Weights of a small GPT-style language model, trained from scratch on English Wikipedia.
Size: 11 layers, width 192, 6 heads of 32, vocabulary 8192, 8.02M parameters.
Architecture: RMSNorm before each block, rotary positions, untied embeddings.
Training: a variant of Muon for these matrices, 5324 steps.
Each number is 200 + 40 x the weight over its row's rms, rounded and kept within 0 to 999. Layers, rows and columns count from 0. The size before them is the row's rms in percent of the matrix's.

# down: layer 3 MLP down (transposed), 512x192, rms 0.0849, rows 304-338, columns 0-63
# gate: layer 3 MLP gate, 512x192, rms 0.085, rows 305-339, columns 0-63
# up: layer 3 MLP up, 512x192, rms 0.0846, rows 305-339, columns 0-63
down304,102,220,200,163,207,216,291,176,213,192,202,157,192,168,267,157,163,210,228,240,223,130,177,211,218,190,175,209,260,183,254,195,223,234,264,190,207,194,238,238,161,163,183,246,212,224,236,241,209,215,195,163,191,236,188,169,217,152,276,223,183,240,249,182,169
gate305,097,118,175,245,212,222,191,113,129,141,194,169,189,159,184,251,209,237,133,181,217,283,221,203,156,218,234,156,217,216,223,259,202,176,233,165,202,173,191,279,195,188,134,255,272,200,178,190,153,209,217,182,205,231,197,158,249,209,183,208,198,144,268,115,198
up305,101,287,176,168,207,196,172,225,205,141,181,176,236,182,226,283,319,219,176,178,146,195,173,241,173,279,172,208,212,130,162,216,184,207,208,258,204,261,159,176,155,214,221,161,278,253,230,207,181,247,148,197,203,196,239,201,266,176,144,178,196,219,183,164,242
down305,105,244,208,261,260,174,266,233,198,135,200,207,207,188,174,199,171,221,204,214,211,250,201,184,159,219,101,128,256,186,158,216,257,267,153,285,134,208,243,231,171,206,177,205,176,254,177,186,168,267,196,200,210,215,157,216,158,242,258,189,149,192,296,215,261
gate306,093,137,211,173,192,179,235,227,256,200,207,207,195,242,235,177,161,222,233,188,202,185,151,174,192,146,259,272,166,239,185,200,210,135,102,136,209,177,213,236,240,212,276,191,170,150,262,197,200,130,166,228,214,163,204,254,187,103,215,204,239,230,217,314,219
up306,094,271,220,209,186,242,265,239,131,143,232,178,260,231,230,177,207,233,223,209,251,162,258,272,209,227,272,213,221,242,214,190,212,206,191,217,257,197,212,141,180,223,206,231,153,259,182,189,247,239,150,205,172,241,162,186,238,247,215,163,165,167,181,172,159
down306,099,258,202,155,203,231,238,178,219,209,256,213,251,293,111,179,221,230,248,212,174,267,152,189,223,175,146,157,191,195,163,141,252,170,252,219,201,239,235,212,141,218,169,196,174,188,177,161,200,222,130,255,218,257,195,177,214,233,228,170,279,221,177,203,138
gate307,113,245,222,200,184,235,203,144,151,153,186,212,180,204,203,245,161,220,218,231,233,282,200,173,252,258,258,222,158,210,297,176,194,191,187,217,227,127,294,165,213,189,236,228,182,252,198,201,271,183,133,169,179,179,224,210,254,190,147,192,164,153,224,239,259
up307,110,151,166,147,211,126,147,211,230,213,201,177,192,210,164,235,200,194,216,234,208,251,212,260,205,189,119,148,179,213,245,201,248,150,227,257,194,217,182,186,226,183,175,128,235,191,187,191,191,193,227,197,234,211,119,212,204,164,202,233,219,219,221,125,205
down307,106,136,244,158,215,206,245,230,174,173,183,162,215,145,269,210,218,144,187,193,185,259,178,272,96,262,120,219,179,208,271,188,240,213,237,252,216,188,182,228,214,170,216,185,225,142,193,205,150,173,153,202,158,222,197,199,152,187,268,223,185,149,249,237,183
gate308,094,133,218,195,158,217,214,202,242,187,235,144,159,199,220,164,208,200,164,160,213,183,256,236,262,227,214,214,212,111,232,130,207,166,266,190,158,219,224,196,219,182,188,196,152,164,234,249,183,252,184,219,158,183,120,189,223,273,214,229,239,137,313,269,253
up308,101,267,225,217,179,243,228,162,201,155,203,218,236,266,104,209,233,186,168,124,297,139,218,140,171,192,197,207,216,153,246,169,246,182,175,241,136,227,231,232,190,258,249,261,161,212,99,214,218,130,208,212,204,243,245,266,142,159,174,184,161,158,189,147,276
down308,099,249,135,261,245,263,212,222,186,154,199,218,255,194,177,162,81,169,223,286,141,226,204,117,169,184,169,147,194,223,169,209,188,164,161,206,173,195,218,157,216,179,163,287,142,228,172,144,212,245,185,208,214,246,248,269,185,210,203,229,196,172,119,199,235
gate309,101,226,202,270,213,196,186,201,135,120,246,235,223,229,242,169,261,245,220,130,229,219,317,187,154,173,137,203,192,189,183,235,203,220,233,183,230,185,198,162,237,271,211,271,236,115,206,160,223,209,214,195,226,247,174,254,259,196,226,222,204,223,168,201,214
up309,102,187,260,170,190,161,115,244,166,186,158,214,171,265,201,197,148,124,176,121,139,165,123,211,198,192,301,179,216,234,154,207,143,209,158,217,209,202,156,182,224,100,129,173,163,203,214,125,108,153,177,202,131,209,136,156,219,217,247,197,218,221,208,198,103
down309,095,306,200,180,173,242,268,199,272,173,201,226,180,201,210,209,158,146,131,238,175,251,166,137,180,250,152,192,161,111,200,144,218,167,223,274,235,185,212,279,204,135,162,189,162,209,207,175,221,171,194,151,234,171,155,230,240,218,221,238,257,185,181,203,238
gate310,099,171,211,210,273,176,184,239,145,185,175,177,214,232,267,244,187,334,222,248,206,159,170,182,134,145,187,240,149,91,176,175,104,255,211,225,170,160,222,152,301,190,164,203,98,156,190,119,192,193,185,130,245,182,208,233,217,182,285,198,292,160,210,243,193
up310,098,175,191,228,280,190,199,191,245,239,183,194,229,236,199,141,182,188,164,230,205,218,218,223,237,166,252,173,224,224,162,276,192,177,151,199,166,194,224,161,232,200,219,241,180,187,198,207,192,186,176,165,149,188,181,180,226,163,177,181,193,155,183,248,197
down310,100,278,205,246,176,228,188,197,218,231,188,162,134,208,257,222,262,238,227,105,245,182,259,192,192,221,207,304,102,179,190,129,162,199,198,254,209,147,185,237,293,207,78,219,231,212,181,238,233,153,162,212,217,197,205,222,234,220,225,239,222,164,165,186,224
gate311,105,139,124,213,148,181,225,204,188,108,217,276,169,202,184,283,187,200,194,237,199,173,282,238,281,214,145,196,251,191,177,180,211,233,240,213,225,181,248,149,240,149,205,244,194,153,186,173,127,231,217,230,112,231,253,142,257,205,289,110,222,180,191,150,142
up311,102,236,246,217,174,173,135,180,183,163,177,134,196,202,274,250,266,169,195,163,227,168,103,231,132,220,182,195,129,159,180,158,137,234,182,217,148,246,154,237,106,237,195,226,171,223,176,257,190,159,168,177,163,216,231,263,195,221,139,248,227,155,152,174,200
down311,100,182,253,246,186,205,152,119,218,237,169,189,132,237,187,99,226,315,178,235,260,240,238,166,209,248,172,241,171,206,154,183,204,143,250,173,212,223,201,268,225,160,237,254,187,94,207,224,308,226,132,253,235,220,183,265,173,161,159,102,260,208,147,176,218
gate312,086,172,226,214,191,227,200,256,156,201,142,184,235,254,189,180,295,188,214,177,187,147,216,217,221,190,196,197,191,252,174,181,169,177,209,259,203,193,196,252,230,214,78,225,239,192,208,171,210,249,139,172,160,188,193,284,202,149,192,201,219,178,154,224,194
up312,088,152,249,275,277,213,172,203,164,163,180,178,164,192,237,185,195,133,142,159,250,209,192,206,189,259,236,179,247,190,266,243,184,213,200,212,187,209,216,223,206,176,209,146,223,179,242,302,238,225,235,177,200,194,217,225,224,180,144,189,275,170,239,250,276
down312,089,173,228,210,168,180,205,266,232,163,257,265,223,286,184,178,174,207,217,265,179,232,226,170,117,246,157,217,131,233,122,253,141,187,201,146,144,229,174,189,162,224,146,115,257,212,165,177,246,213,219,181,244,251,196,216,198,183,110,151,161,206,202,220,184
gate313,106,189,258,211,224,187,189,166,196,183,161,159,219,183,181,231,301,205,157,230,223,218,252,231,190,209,187,167,184,141,184,192,163,205,221,235,180,241,203,144,191,135,268,178,172,182,185,160,120,151,180,135,129,220,175,248,238,201,166,182,207,204,260,218,191
up313,108,185,208,165,202,152,238,178,212,138,242,195,241,197,167,239,173,221,180,216,188,228,130,163,210,211,179,196,208,224,158,188,226,195,159,246,208,211,204,159,241,210,191,224,188,135,185,153,199,222,129,165,147,175,235,277,139,138,249,255,239,163,184,163,262
down313,100,206,271,151,181,221,116,189,186,214,264,208,112,208,147,224,245,217,178,201,207,211,222,223,238,80,202,246,212,174,227,198,178,157,228,187,183,254,156,189,236,171,220,201,226,239,219,231,225,223,185,215,131,214,176,276,186,216,180,168,240,204,231,186,172
gate314,100,240,218,200,246,221,210,207,225,164,207,182,137,204,204,187,236,178,217,208,188,192,194,153,232,145,248,167,176,162,208,240,203,116,162,216,145,208,256,269,224,163,192,223,115,183,179,241,208,172,205,308,193,158,221,242,231,136,242,239,209,159,197,153,245
up314,099,206,245,165,227,214,178,136,262,203,135,164,251,217,256,247,209,228,262,248,215,227,145,231,216,269,182,233,132,198,254,161,229,170,221,157,195,138,215,167,219,239,152,156,218,205,211,187,221,105,138,201,213,191,158,237,259,228,237,289,179,219,232,210,241
down314,094,179,141,187,195,225,212,246,216,239,194,243,227,171,285,182,212,244,181,209,206,257,257,263,208,203,241,168,104,141,183,187,227,219,155,139,215,136,215,204,121,208,255,223,167,185,149,166,221,142,206,145,199,114,232,191,186,166,231,141,228,234,127,180,230
gate315,095,177,165,125,250,251,254,186,205,171,246,222,144,155,173,260,248,213,182,152,229,246,212,186,199,180,167,217,175,156,262,203,220,177,161,218,200,230,171,189,234,273,174,224,247,154,157,221,145,224,213,222,120,195,153,261,186,174,176,147,207,126,161,227,181
up315,095,106,206,145,160,198,191,166,213,215,207,244,197,188,181,196,156,211,224,136,205,199,138,253,185,259,124,139,153,177,190,178,179,189,223,257,186,194,227,214,294,195,267,196,206,222,229,173,194,192,229,248,181,176,204,230,139,157,161,200,248,224,176,227,246
down315,096,282,159,236,172,142,213,164,141,221,204,137,179,205,239,184,188,216,206,216,248,212,185,142,161,249,160,177,180,151,163,163,239,216,232,154,167,250,221,148,286,244,235,192,214,179,240,202,313,311,227,227,189,171,210,232,246,200,282,203,145,189,207,191,234
gate316,106,204,156,226,177,230,227,200,185,204,217,174,170,235,192,152,220,287,212,247,218,184,198,187,253,229,187,230,148,226,134,182,165,234,186,186,197,172,221,190,169,181,168,175,157,263,261,164,204,203,113,188,247,120,258,263,182,251,208,167,232,157,204,183,173
up316,099,205,218,221,189,223,174,216,227,215,195,236,199,259,111,166,225,151,191,208,234,175,234,225,181,261,164,167,233,217,137,155,200,198,162,176,171,206,113,208,188,216,186,196,203,218,190,226,157,177,189,197,228,237,199,254,164,249,161,201,131,163,133,196,251
down316,101,212,154,203,201,273,223,189,150,223,157,156,125,242,222,147,164,174,171,188,201,136,132,149,249,126,158,217,256,186,211,180,224,234,219,238,345,234,172,192,157,270,209,112,181,252,161,220,211,167,181,231,87,173,193,225,180,199,164,220,156,176,193,208,217
gate317,103,161,251,126,216,263,141,110,195,147,178,201,257,173,178,221,179,162,226,254,230,196,209,281,228,213,229,192,233,191,183,243,224,159,152,209,150,209,167,267,248,155,155,188,215,161,266,169,129,205,224,174,144,183,220,143,96,155,277,235,209,219,233,208,140
up317,108,231,216,163,201,248,267,150,168,137,191,183,184,177,258,173,231,228,223,228,193,200,129,204,192,214,128,269,159,229,252,241,112,202,231,137,171,276,240,191,215,191,191,212,237,186,142,192,197,172,164,211,264,186,230,153,185,222,139,157,219,197,229,223,197
down317,104,239,196,220,229,205,178,159,265,207,245,129,208,208,283,136,237,208,186,198,191,180,204,263,177,155,208,259,171,204,164,241,138,145,190,247,226,204,277,209,265,211,206,149,137,181,261,201,253,180,258,220,104,151,252,228,207,227,174,268,213,209,242,255,279
gate318,098,245,160,167,159,204,121,219,220,135,205,216,226,229,187,191,180,172,212,170,232,298,237,208,182,179,154,195,155,193,214,250,162,132,295,213,256,247,182,218,199,279,126,253,123,166,217,195,177,237,177,266,170,129,204,233,153,163,178,208,259,133,272,183,230
up318,098,215,202,157,208,273,245,256,150,186,194,175,122,286,192,182,184,210,235,212,161,213,217,208,222,216,194,147,179,296,216,226,190,260,105,194,185,226,173,263,162,212,212,208,255,147,200,217,309,157,190,244,112,176,136,197,150,223,179,163,228,248,263,243,229
down318,101,174,243,219,176,199,185,166,129,268,166,173,238,214,165,204,130,234,115,149,94,213,257,178,232,153,251,237,198,200,137,156,194,218,201,181,234,212,134,248,166,230,186,164,183,172,232,206,187,166,190,205,238,203,142,223,198,243,155,187,265,128,231,215,191
gate319,094,172,221,206,178,266,173,190,217,180,117,265,225,186,194,191,107,146,243,235,194,228,259,161,135,180,198,191,240,197,178,190,171,212,209,197,190,178,119,215,223,236,221,287,245,165,196,282,155,149,178,241,179,281,132,143,117,268,261,181,235,178,228,132,224
up319,096,184,219,167,207,245,272,211,150,200,237,172,230,294,212,208,163,159,160,255,188,214,179,217,194,242,285,155,132,219,234,257,187,249,281,241,222,324,133,220,224,184,224,145,122,220,210,184,162,122,249,200,139,166,255,193,214,235,202,248,199,196,146,282,181
down319,098,197,263,207,166,207,247,178,256,196,216,171,205,186,206,193,177,157,175,180,147,219,228,159,183,229,220,222,206,181,159,247,250,161,173,197,107,196,143,186,166,244,229,204,99,167,233,211,201,154,215,199,155,191,128,141,213,232,238,217,221,201,190,132,181
gate320,094,146,276,237,169,279,207,254,200,160,181,230,198,208,183,155,262,257,183,197,196,161,198,259,260,204,304,179,183,303,199,207,253,178,200,236,143,278,239,217,277,128,236,228,171,147,238,174,181,252,158,226,256,237,199,126,161,166,233,254,133,169,239,162,181
up320,098,175,150,145,168,238,239,305,181,279,215,205,196,293,197,218,172,146,227,198,346,258,219,126,210,179,187,201,203,216,210,222,207,174,167,242,159,244,229,260,239,241,186,132,182,187,180,223,159,204,160,229,275,187,236,182,138,195,143,194,255,229,165,200,195
down320,097,180,148,204,128,269,174,185,208,197,249,147,233,215,224,231,322,189,267,182,151,218,182,117,271,171,216,258,213,181,136,200,242,219,208,207,221,181,169,181,186,267,190,222,178,173,177,150,203,185,228,218,284,201,200,192,211,153,147,279,281,206,217,233,164
gate321,104,169,155,225,164,282,191,217,214,174,186,221,214,255,194,262,264,215,203,198,177,258,196,146,177,193,170,184,211,178,226,160,258,228,169,244,200,181,229,310,216,256,246,154,224,129,175,145,215,184,234,136,242,236,277,176,154,143,259,323,225,144,169,161,125
up321,097,88,252,251,161,181,246,199,284,166,211,126,202,175,207,179,180,239,249,125,247,150,150,187,197,156,149,184,218,205,181,195,199,172,235,182,170,203,197,221,202,192,154,227,205,279,206,202,215,238,183,217,194,197,190,215,228,216,189,162,189,142,134,184,151
down321,096,199,214,159,197,265,219,200,191,209,223,209,160,131,206,273,153,146,209,102,190,194,212,137,256,253,246,259,206,251,203,238,145,173,221,158,245,135,127,131,261,149,110,213,177,263,204,213,206,187,204,202,281,223,166,200,266,236,159,199,197,309,197,173,283
gate322,103,176,211,268,181,234,215,163,144,168,211,240,196,121,164,135,196,266,207,194,221,279,240,266,198,92,223,219,160,204,248,191,275,228,210,197,186,120,248,195,252,253,151,228,199,236,228,189,170,244,201,211,246,175,247,245,193,128,194,141,178,170,145,203,214
up322,100,246,173,177,159,222,161,110,213,191,156,212,273,180,167,224,196,142,172,118,169,231,144,155,198,204,247,198,165,133,184,196,219,139,220,167,201,194,207,204,243,199,255,226,192,177,166,269,181,128,272,175,225,194,94,181,157,214,207,250,129,278,185,154,138
down322,106,127,207,278,228,206,95,64,205,223,284,193,179,172,204,283,173,167,145,213,171,227,226,218,173,217,179,219,261,177,214,191,187,178,278,184,195,246,167,199,170,268,193,106,132,228,265,198,202,160,211,137,174,203,155,210,199,199,131,195,266,133,242,202,232
gate323,099,235,152,211,203,196,118,211,145,178,229,282,213,255,131,182,218,201,163,272,160,266,193,144,188,130,227,184,253,194,232,185,218,270,172,237,196,207,130,247,164,200,150,259,211,168,191,164,215,170,122,229,166,206,212,198,139,164,328,256,179,157,192,176,199
up323,097,253,250,210,190,153,204,208,239,248,127,218,213,232,258,240,276,230,205,237,165,210,229,201,184,233,256,216,200,278,220,110,203,192,170,203,210,151,219,213,199,205,188,180,216,170,210,243,206,243,165,192,162,228,223,199,240,178,235,202,202,161,152,215,188
down323,099,142,205,231,145,178,197,241,217,132,122,196,209,153,208,219,236,225,171,210,199,209,159,262,236,141,166,146,198,208,224,218,146,238,239,199,168,180,171,202,231,256,240,230,211,127,204,285,212,140,246,217,120,230,184,171,135,225,205,218,260,169,173,282,182
gate324,107,168,179,177,169,236,235,155,193,228,163,265,221,230,152,161,219,170,136,238,240,163,172,145,161,190,283,175,211,275,219,211,242,225,181,239,177,234,215,145,202,169,246,202,162,211,150,137,155,251,203,237,172,168,157,222,118,206,189,177,268,158,208,203,223
up324,105,183,156,209,150,218,141,211,228,207,209,178,177,126,176,169,257,108,154,179,155,136,219,214,231,183,188,173,286,239,165,113,180,214,200,139,281,174,159,238,209,132,177,228,122,157,226,76,172,189,181,192,217,187,171,175,258,186,156,178,259,155,267,217,167
down324,098,255,184,182,215,212,130,189,204,227,136,172,219,267,159,279,122,199,145,189,191,130,236,230,226,140,262,177,218,188,187,151,232,265,252,261,165,135,243,202,225,265,248,199,202,241,214,151,151,158,106,180,170,224,198,221,234,249,245,226,268,291,198,189,216
gate325,100,188,217,63,182,269,168,259,194,192,264,172,249,225,179,261,171,223,239,206,185,179,232,219,174,189,84,155,158,216,241,108,226,176,267,204,215,241,124,224,147,175,168,207,235,199,195,187,220,205,235,205,172,217,246,215,257,158,267,171,232,186,208,200,298
up325,094,199,183,138,199,197,224,167,282,174,243,237,227,226,173,239,159,172,206,224,175,208,222,286,187,181,202,210,171,273,238,204,186,138,209,257,147,218,168,203,220,208,160,195,179,225,236,200,161,206,215,235,238,182,262,250,218,162,243,129,182,255,173,175,238
down325,102,196,241,150,196,232,242,139,220,204,306,219,157,138,212,169,170,233,266,255,193,165,221,237,187,177,195,140,152,185,206,233,286,225,218,188,233,180,216,198,244,220,252,186,263,209,193,178,161,182,216,220,286,184,132,175,218,253,170,210,270,200,210,203,237
gate326,098,124,266,273,120,209,144,165,142,230,295,251,224,189,211,151,295,229,174,220,222,176,250,208,191,122,168,208,237,221,178,202,298,196,237,173,177,164,193,274,201,224,158,207,185,213,156,238,201,147,222,197,213,203,191,249,272,117,299,152,253,188,210,193,225
up326,096,198,125,130,170,179,190,159,213,158,166,167,140,107,258,230,141,219,197,262,203,165,205,190,222,252,169,165,143,193,290,190,142,166,199,228,146,193,165,163,134,212,194,159,165,243,287,190,106,256,209,209,164,201,242,148,217,222,164,191,123,232,188,201,161
down326,103,287,204,183,225,241,198,206,277,207,110,240,227,199,299,208,121,224,177,170,185,180,236,188,192,272,221,148,166,254,228,175,196,151,185,236,183,195,221,168,128,256,187,188,223,275,268,217,198,200,251,131,187,186,217,148,201,199,210,178,178,275,153,209,192
gate327,108,175,174,225,261,180,167,147,171,223,213,206,184,209,229,275,239,212,220,205,151,217,199,198,204,182,178,225,227,155,166,197,118,236,225,197,183,267,82,293,174,261,158,142,218,175,123,196,165,138,242,219,157,251,178,170,223,229,203,166,265,186,204,216,176
up327,102,142,228,210,163,209,217,245,193,270,170,187,288,174,165,199,188,234,151,187,184,238,263,274,171,208,184,141,217,168,177,211,248,143,152,260,237,210,198,280,227,175,227,125,128,250,198,125,224,167,217,221,191,168,216,230,244,159,217,159,204,230,282,260,254
down327,107,214,245,207,186,219,279,230,220,181,207,214,173,196,166,187,199,190,231,245,148,258,104,170,246,130,194,131,191,200,209,249,233,257,197,205,178,190,263,167,221,214,210,164,231,200,197,231,209,228,168,153,82,219,196,226,222,202,155,274,220,182,164,148,225
gate328,103,217,291,203,206,230,156,216,202,228,264,249,160,178,160,164,151,273,177,144,176,232,194,163,156,130,251,186,223,233,176,213,211,262,198,223,201,265,225,217,199,195,190,183,233,249,223,216,208,195,169,156,234,186,229,231,239,211,218,231,207,183,162,157,200
up328,099,188,203,179,262,194,200,154,259,121,248,166,156,179,224,205,213,186,192,181,231,224,272,103,209,183,170,191,200,264,250,186,228,124,260,253,225,220,188,228,134,230,198,222,214,183,169,154,156,227,194,231,195,106,200,212,237,115,165,143,299,268,186,212,231
down328,096,245,244,216,259,178,96,182,259,166,257,225,242,234,215,159,203,227,257,206,229,238,165,236,198,206,157,185,236,228,254,130,180,158,211,189,178,233,237,184,217,116,220,160,207,280,186,243,172,187,215,177,212,208,235,231,187,142,174,174,190,178,286,220,209
gate329,108,164,155,170,230,159,208,185,186,206,188,89,237,243,236,194,249,169,272,218,173,95,246,260,237,259,173,205,198,184,166,216,260,158,249,185,220,192,278,215,171,257,220,200,150,198,103,226,145,214,198,241,194,225,213,216,195,252,254,227,216,266,182,213,153
up329,103,266,125,206,199,246,181,312,232,238,223,192,207,147,263,212,241,255,155,203,166,233,204,244,187,193,127,163,220,208,141,140,243,190,186,177,150,279,226,211,209,102,253,212,191,105,198,218,179,249,209,188,220,192,207,245,145,259,262,251,224,167,173,211,283
down329,093,213,175,219,182,192,175,241,218,229,170,236,131,230,224,191,188,154,204,100,194,227,232,148,218,179,225,176,264,230,182,173,172,222,265,220,219,273,190,152,169,239,94,265,108,232,206,159,174,228,270,204,210,269,255,147,197,219,201,215,225,224,200,123,116
gate330,093,210,139,202,216,208,193,190,199,156,213,275,155,216,162,218,200,264,201,221,249,240,153,187,176,189,208,156,264,153,203,184,159,249,185,189,186,252,201,153,176,274,201,177,136,232,179,200,191,134,182,194,191,201,199,206,211,137,224,226,195,189,157,185,148
up330,097,130,234,126,175,140,181,139,237,214,257,253,246,249,204,156,219,209,204,254,220,214,193,288,195,205,163,260,216,188,145,186,213,210,154,129,285,200,118,176,249,202,181,163,163,202,153,215,174,178,265,196,169,190,163,134,198,188,174,220,286,176,175,200,227
down330,100,221,200,170,178,231,174,139,218,228,154,213,198,130,175,212,240,179,236,235,287,238,155,162,234,209,213,224,181,253,243,223,206,197,180,101,204,220,214,228,210,195,211,252,187,182,203,193,190,259,196,180,245,183,171,170,220,147,192,149,217,159,113,197,227
gate331,101,198,263,216,212,164,169,246,177,213,174,169,230,220,207,235,252,183,204,199,280,215,171,224,182,235,167,184,240,170,247,222,180,243,219,105,226,161,160,158,233,148,139,212,267,243,225,291,207,151,212,288,218,179,263,224,190,180,201,253,206,226,166,171,147
up331,098,180,259,170,114,224,225,136,186,301,251,211,164,219,245,251,225,219,200,176,216,203,206,130,188,187,286,188,154,138,237,126,291,160,296,127,242,228,188,252,249,236,186,268,257,259,164,174,214,251,158,216,183,219,222,191,150,190,196,160,188,254,128,202,176
down331,096,185,188,190,242,217,178,278,186,288,118,172,171,183,252,187,252,200,172,217,258,212,158,211,216,204,178,155,241,198,222,189,186,265,211,190,180,203,237,153,236,177,250,214,182,200,219,224,180,188,270,276,162,228,270,167,183,180,236,251,168,183,145,204,143
gate332,102,171,179,235,189,276,187,254,188,262,159,217,248,116,179,176,210,192,204,288,213,128,98,261,166,223,188,151,230,271,211,217,246,205,228,184,214,196,240,160,167,148,104,176,246,243,183,160,195,164,179,201,154,197,219,186,260,250,220,194,138,213,160,139,181
up332,102,137,231,231,222,177,97,221,295,254,172,173,190,169,219,192,196,165,215,147,190,153,241,177,195,175,294,165,183,198,159,207,270,145,196,183,215,169,202,215,153,211,210,221,193,230,266,212,222,149,236,220,181,146,248,285,138,146,121,301,194,222,229,201,139
down332,096,203,146,185,178,172,182,206,190,192,177,198,181,238,225,189,220,220,103,132,186,214,211,178,186,194,161,246,269,135,211,219,123,211,194,121,239,260,163,203,146,159,234,192,186,155,173,227,192,249,205,166,282,141,212,228,167,219,194,152,213,256,96,259,243
gate333,105,164,241,193,113,221,72,133,259,237,281,178,223,97,180,203,117,158,193,239,198,251,194,210,199,154,199,194,142,138,228,223,175,205,234,217,246,244,184,186,188,226,280,246,156,258,193,215,169,178,234,252,99,165,181,182,200,223,181,134,255,214,242,137,186
up333,108,250,147,243,261,168,151,221,195,243,197,151,179,168,161,100,230,320,181,190,190,222,193,150,188,149,133,217,176,211,196,255,114,215,207,238,200,176,170,181,232,151,143,192,205,183,247,170,189,209,220,214,165,181,201,266,243,212,177,236,187,221,214,217,197
down333,103,210,219,207,266,198,195,188,218,171,178,171,184,235,273,175,219,211,262,228,239,206,235,84,243,195,272,209,205,218,196,169,241,244,189,216,224,192,197,174,84,238,216,206,186,193,153,282,230,228,203,185,158,129,233,160,202,210,185,181,221,163,145,180,172
gate334,099,252,215,200,207,201,217,210,192,188,152,285,189,190,199,172,262,247,209,214,184,264,191,194,169,222,204,95,124,183,159,167,226,209,230,128,254,177,223,163,230,223,226,159,188,185,222,111,210,147,203,236,216,245,197,153,199,182,275,251,202,179,203,179,139
up334,102,205,113,269,235,264,159,210,163,196,185,137,168,222,223,136,152,128,196,227,137,192,208,215,199,127,233,206,262,214,234,237,173,237,177,226,110,187,180,177,176,88,226,169,213,223,206,206,239,238,218,129,235,279,169,165,160,205,177,172,225,199,215,205,164
down334,095,194,201,264,216,182,187,160,251,242,168,246,218,97,205,141,191,214,185,191,195,265,189,237,221,213,250,137,201,123,164,217,153,208,110,201,245,196,208,113,283,202,237,224,157,169,200,191,207,185,172,138,139,182,189,141,220,108,161,218,175,165,216,178,160
gate335,105,141,235,175,167,166,115,154,207,229,238,247,205,224,290,235,234,234,173,158,199,223,293,216,230,211,151,185,226,189,168,95,191,119,249,242,146,149,158,209,202,211,202,166,182,228,134,213,198,168,95,230,228,192,186,165,180,209,286,237,196,152,186,223,230
up335,104,183,203,146,204,207,230,129,258,162,213,253,191,168,228,188,255,242,195,179,256,158,173,195,191,226,179,243,157,145,210,200,254,231,213,203,164,166,224,184,129,152,215,145,242,199,269,218,156,209,189,160,206,235,218,239,172,218,252,210,138,242,255,192,258
down335,102,244,179,188,215,177,165,162,197,128,213,151,176,111,197,220,180,162,126,172,223,227,214,186,243,172,149,157,119,199,218,180,181,217,221,207,199,177,176,272,166,232,235,170,164,192,253,266,274,205,198,247,179,255,216,201,178,211,236,181,218,234,240,161,168
gate336,094,222,241,250,227,172,111,248,209,230,161,239,148,107,179,220,226,147,245,199,195,121,136,236,234,157,146,190,213,254,174,265,225,163,160,234,157,259,219,256,168,189,145,184,217,197,184,155,192,188,240,168,260,250,162,270,212,207,230,187,262,244,121,124,128
up336,098,188,258,177,157,287,178,283,93,218,88,220,219,229,287,244,214,243,239,197,162,228,190,209,184,227,234,212,221,190,254,267,166,216,227,147,203,203,128,151,219,243,214,216,180,218,208,239,236,213,165,174,167,201,219,218,181,242,166,192,156,115,244,231,219
down336,095,266,88,217,185,244,250,196,135,173,230,173,157,204,164,141,242,192,220,231,185,238,172,165,175,195,198,196,224,261,109,183,228,206,292,278,246,261,176,189,172,171,242,222,229,222,93,229,208,241,251,158,168,196,197,224,147,182,200,125,187,227,167,240,215
gate337,103,212,203,206,170,254,232,151,125,161,280,177,192,220,183,183,168,238,214,272,236,258,190,173,212,184,226,234,141,140,208,165,214,214,211,130,159,146,216,271,220,195,233,175,171,136,201,200,209,246,183,208,176,194,197,197,232,144,213,222,208,166,113,167,231
up337,112,205,256,193,107,154,104,246,167,209,139,252,212,162,208,182,197,177,200,179,211,165,228,168,176,179,206,168,242,254,225,133,244,178,114,283,176,197,196,169,189,199,178,211,169,253,198,224,216,185,208,287,259,133,153,212,176,259,200,182,166,237,274,264,226
down337,106,200,178,209,128,266,178,188,220,190,200,88,227,137,187,233,183,180,207,144,162,147,266,245,208,202,225,190,207,260,182,233,229,161,206,226,207,192,187,187,245,114,194,261,206,283,186,204,130,218,235,221,207,246,172,190,227,223,135,190,214,271,266,267,168
gate338,103,225,320,254,254,243,205,198,187,181,164,206,221,236,256,213,131,174,265,233,192,220,214,232,171,280,151,307,221,154,202,184,117,182,159,201,180,215,213,162,183,161,207,161,216,181,181,157,167,264,209,196,134,155,181,202,181,255,186,192,151,203,256,166,179
up338,098,188,141,210,188,110,202,143,217,291,183,196,199,224,189,152,158,155,224,203,139,211,214,94,245,187,201,192,134,226,220,246,203,213,210,168,172,154,178,150,206,252,135,227,198,289,207,224,272,189,209,168,215,219,196,183,136,228,130,223,169,176,191,196,187
down338,099,133,232,196,236,190,186,155,233,131,192,163,231,142,186,222,143,144,218,201,202,244,197,209,190,220,176,161,131,165,276,158,199,251,212,224,186,248,259,190,179,154,207,188,220,191,226,174,159,250,194,240,318,181,143,184,241,192,160,220,200,173,233,221,116
gate339,102,184,149,239,296,206,212,205,238,262,197,100,192,186,229,134,249,242,236,200,190,250,179,230,170,202,248,190,281,168,235,254,150,91,204,124,190,139,234,203,204,198,202,128,227,201,197,158,251,186,165,177,143,272,277,211,254,249,191,223,171,197,216,148,186
up339,103,136,280,125,98,290,153,163,217,182,182,186,191,255,214,199,200,216,259,177,147,175,199,226,243,188,238,172,185,203,157,214,243,207,223,213,235,237,183,162,173,228,185,141,170,164,144,200,210,132,299,245,91,232,169,198,152,164,200,220,179,225,237,182,185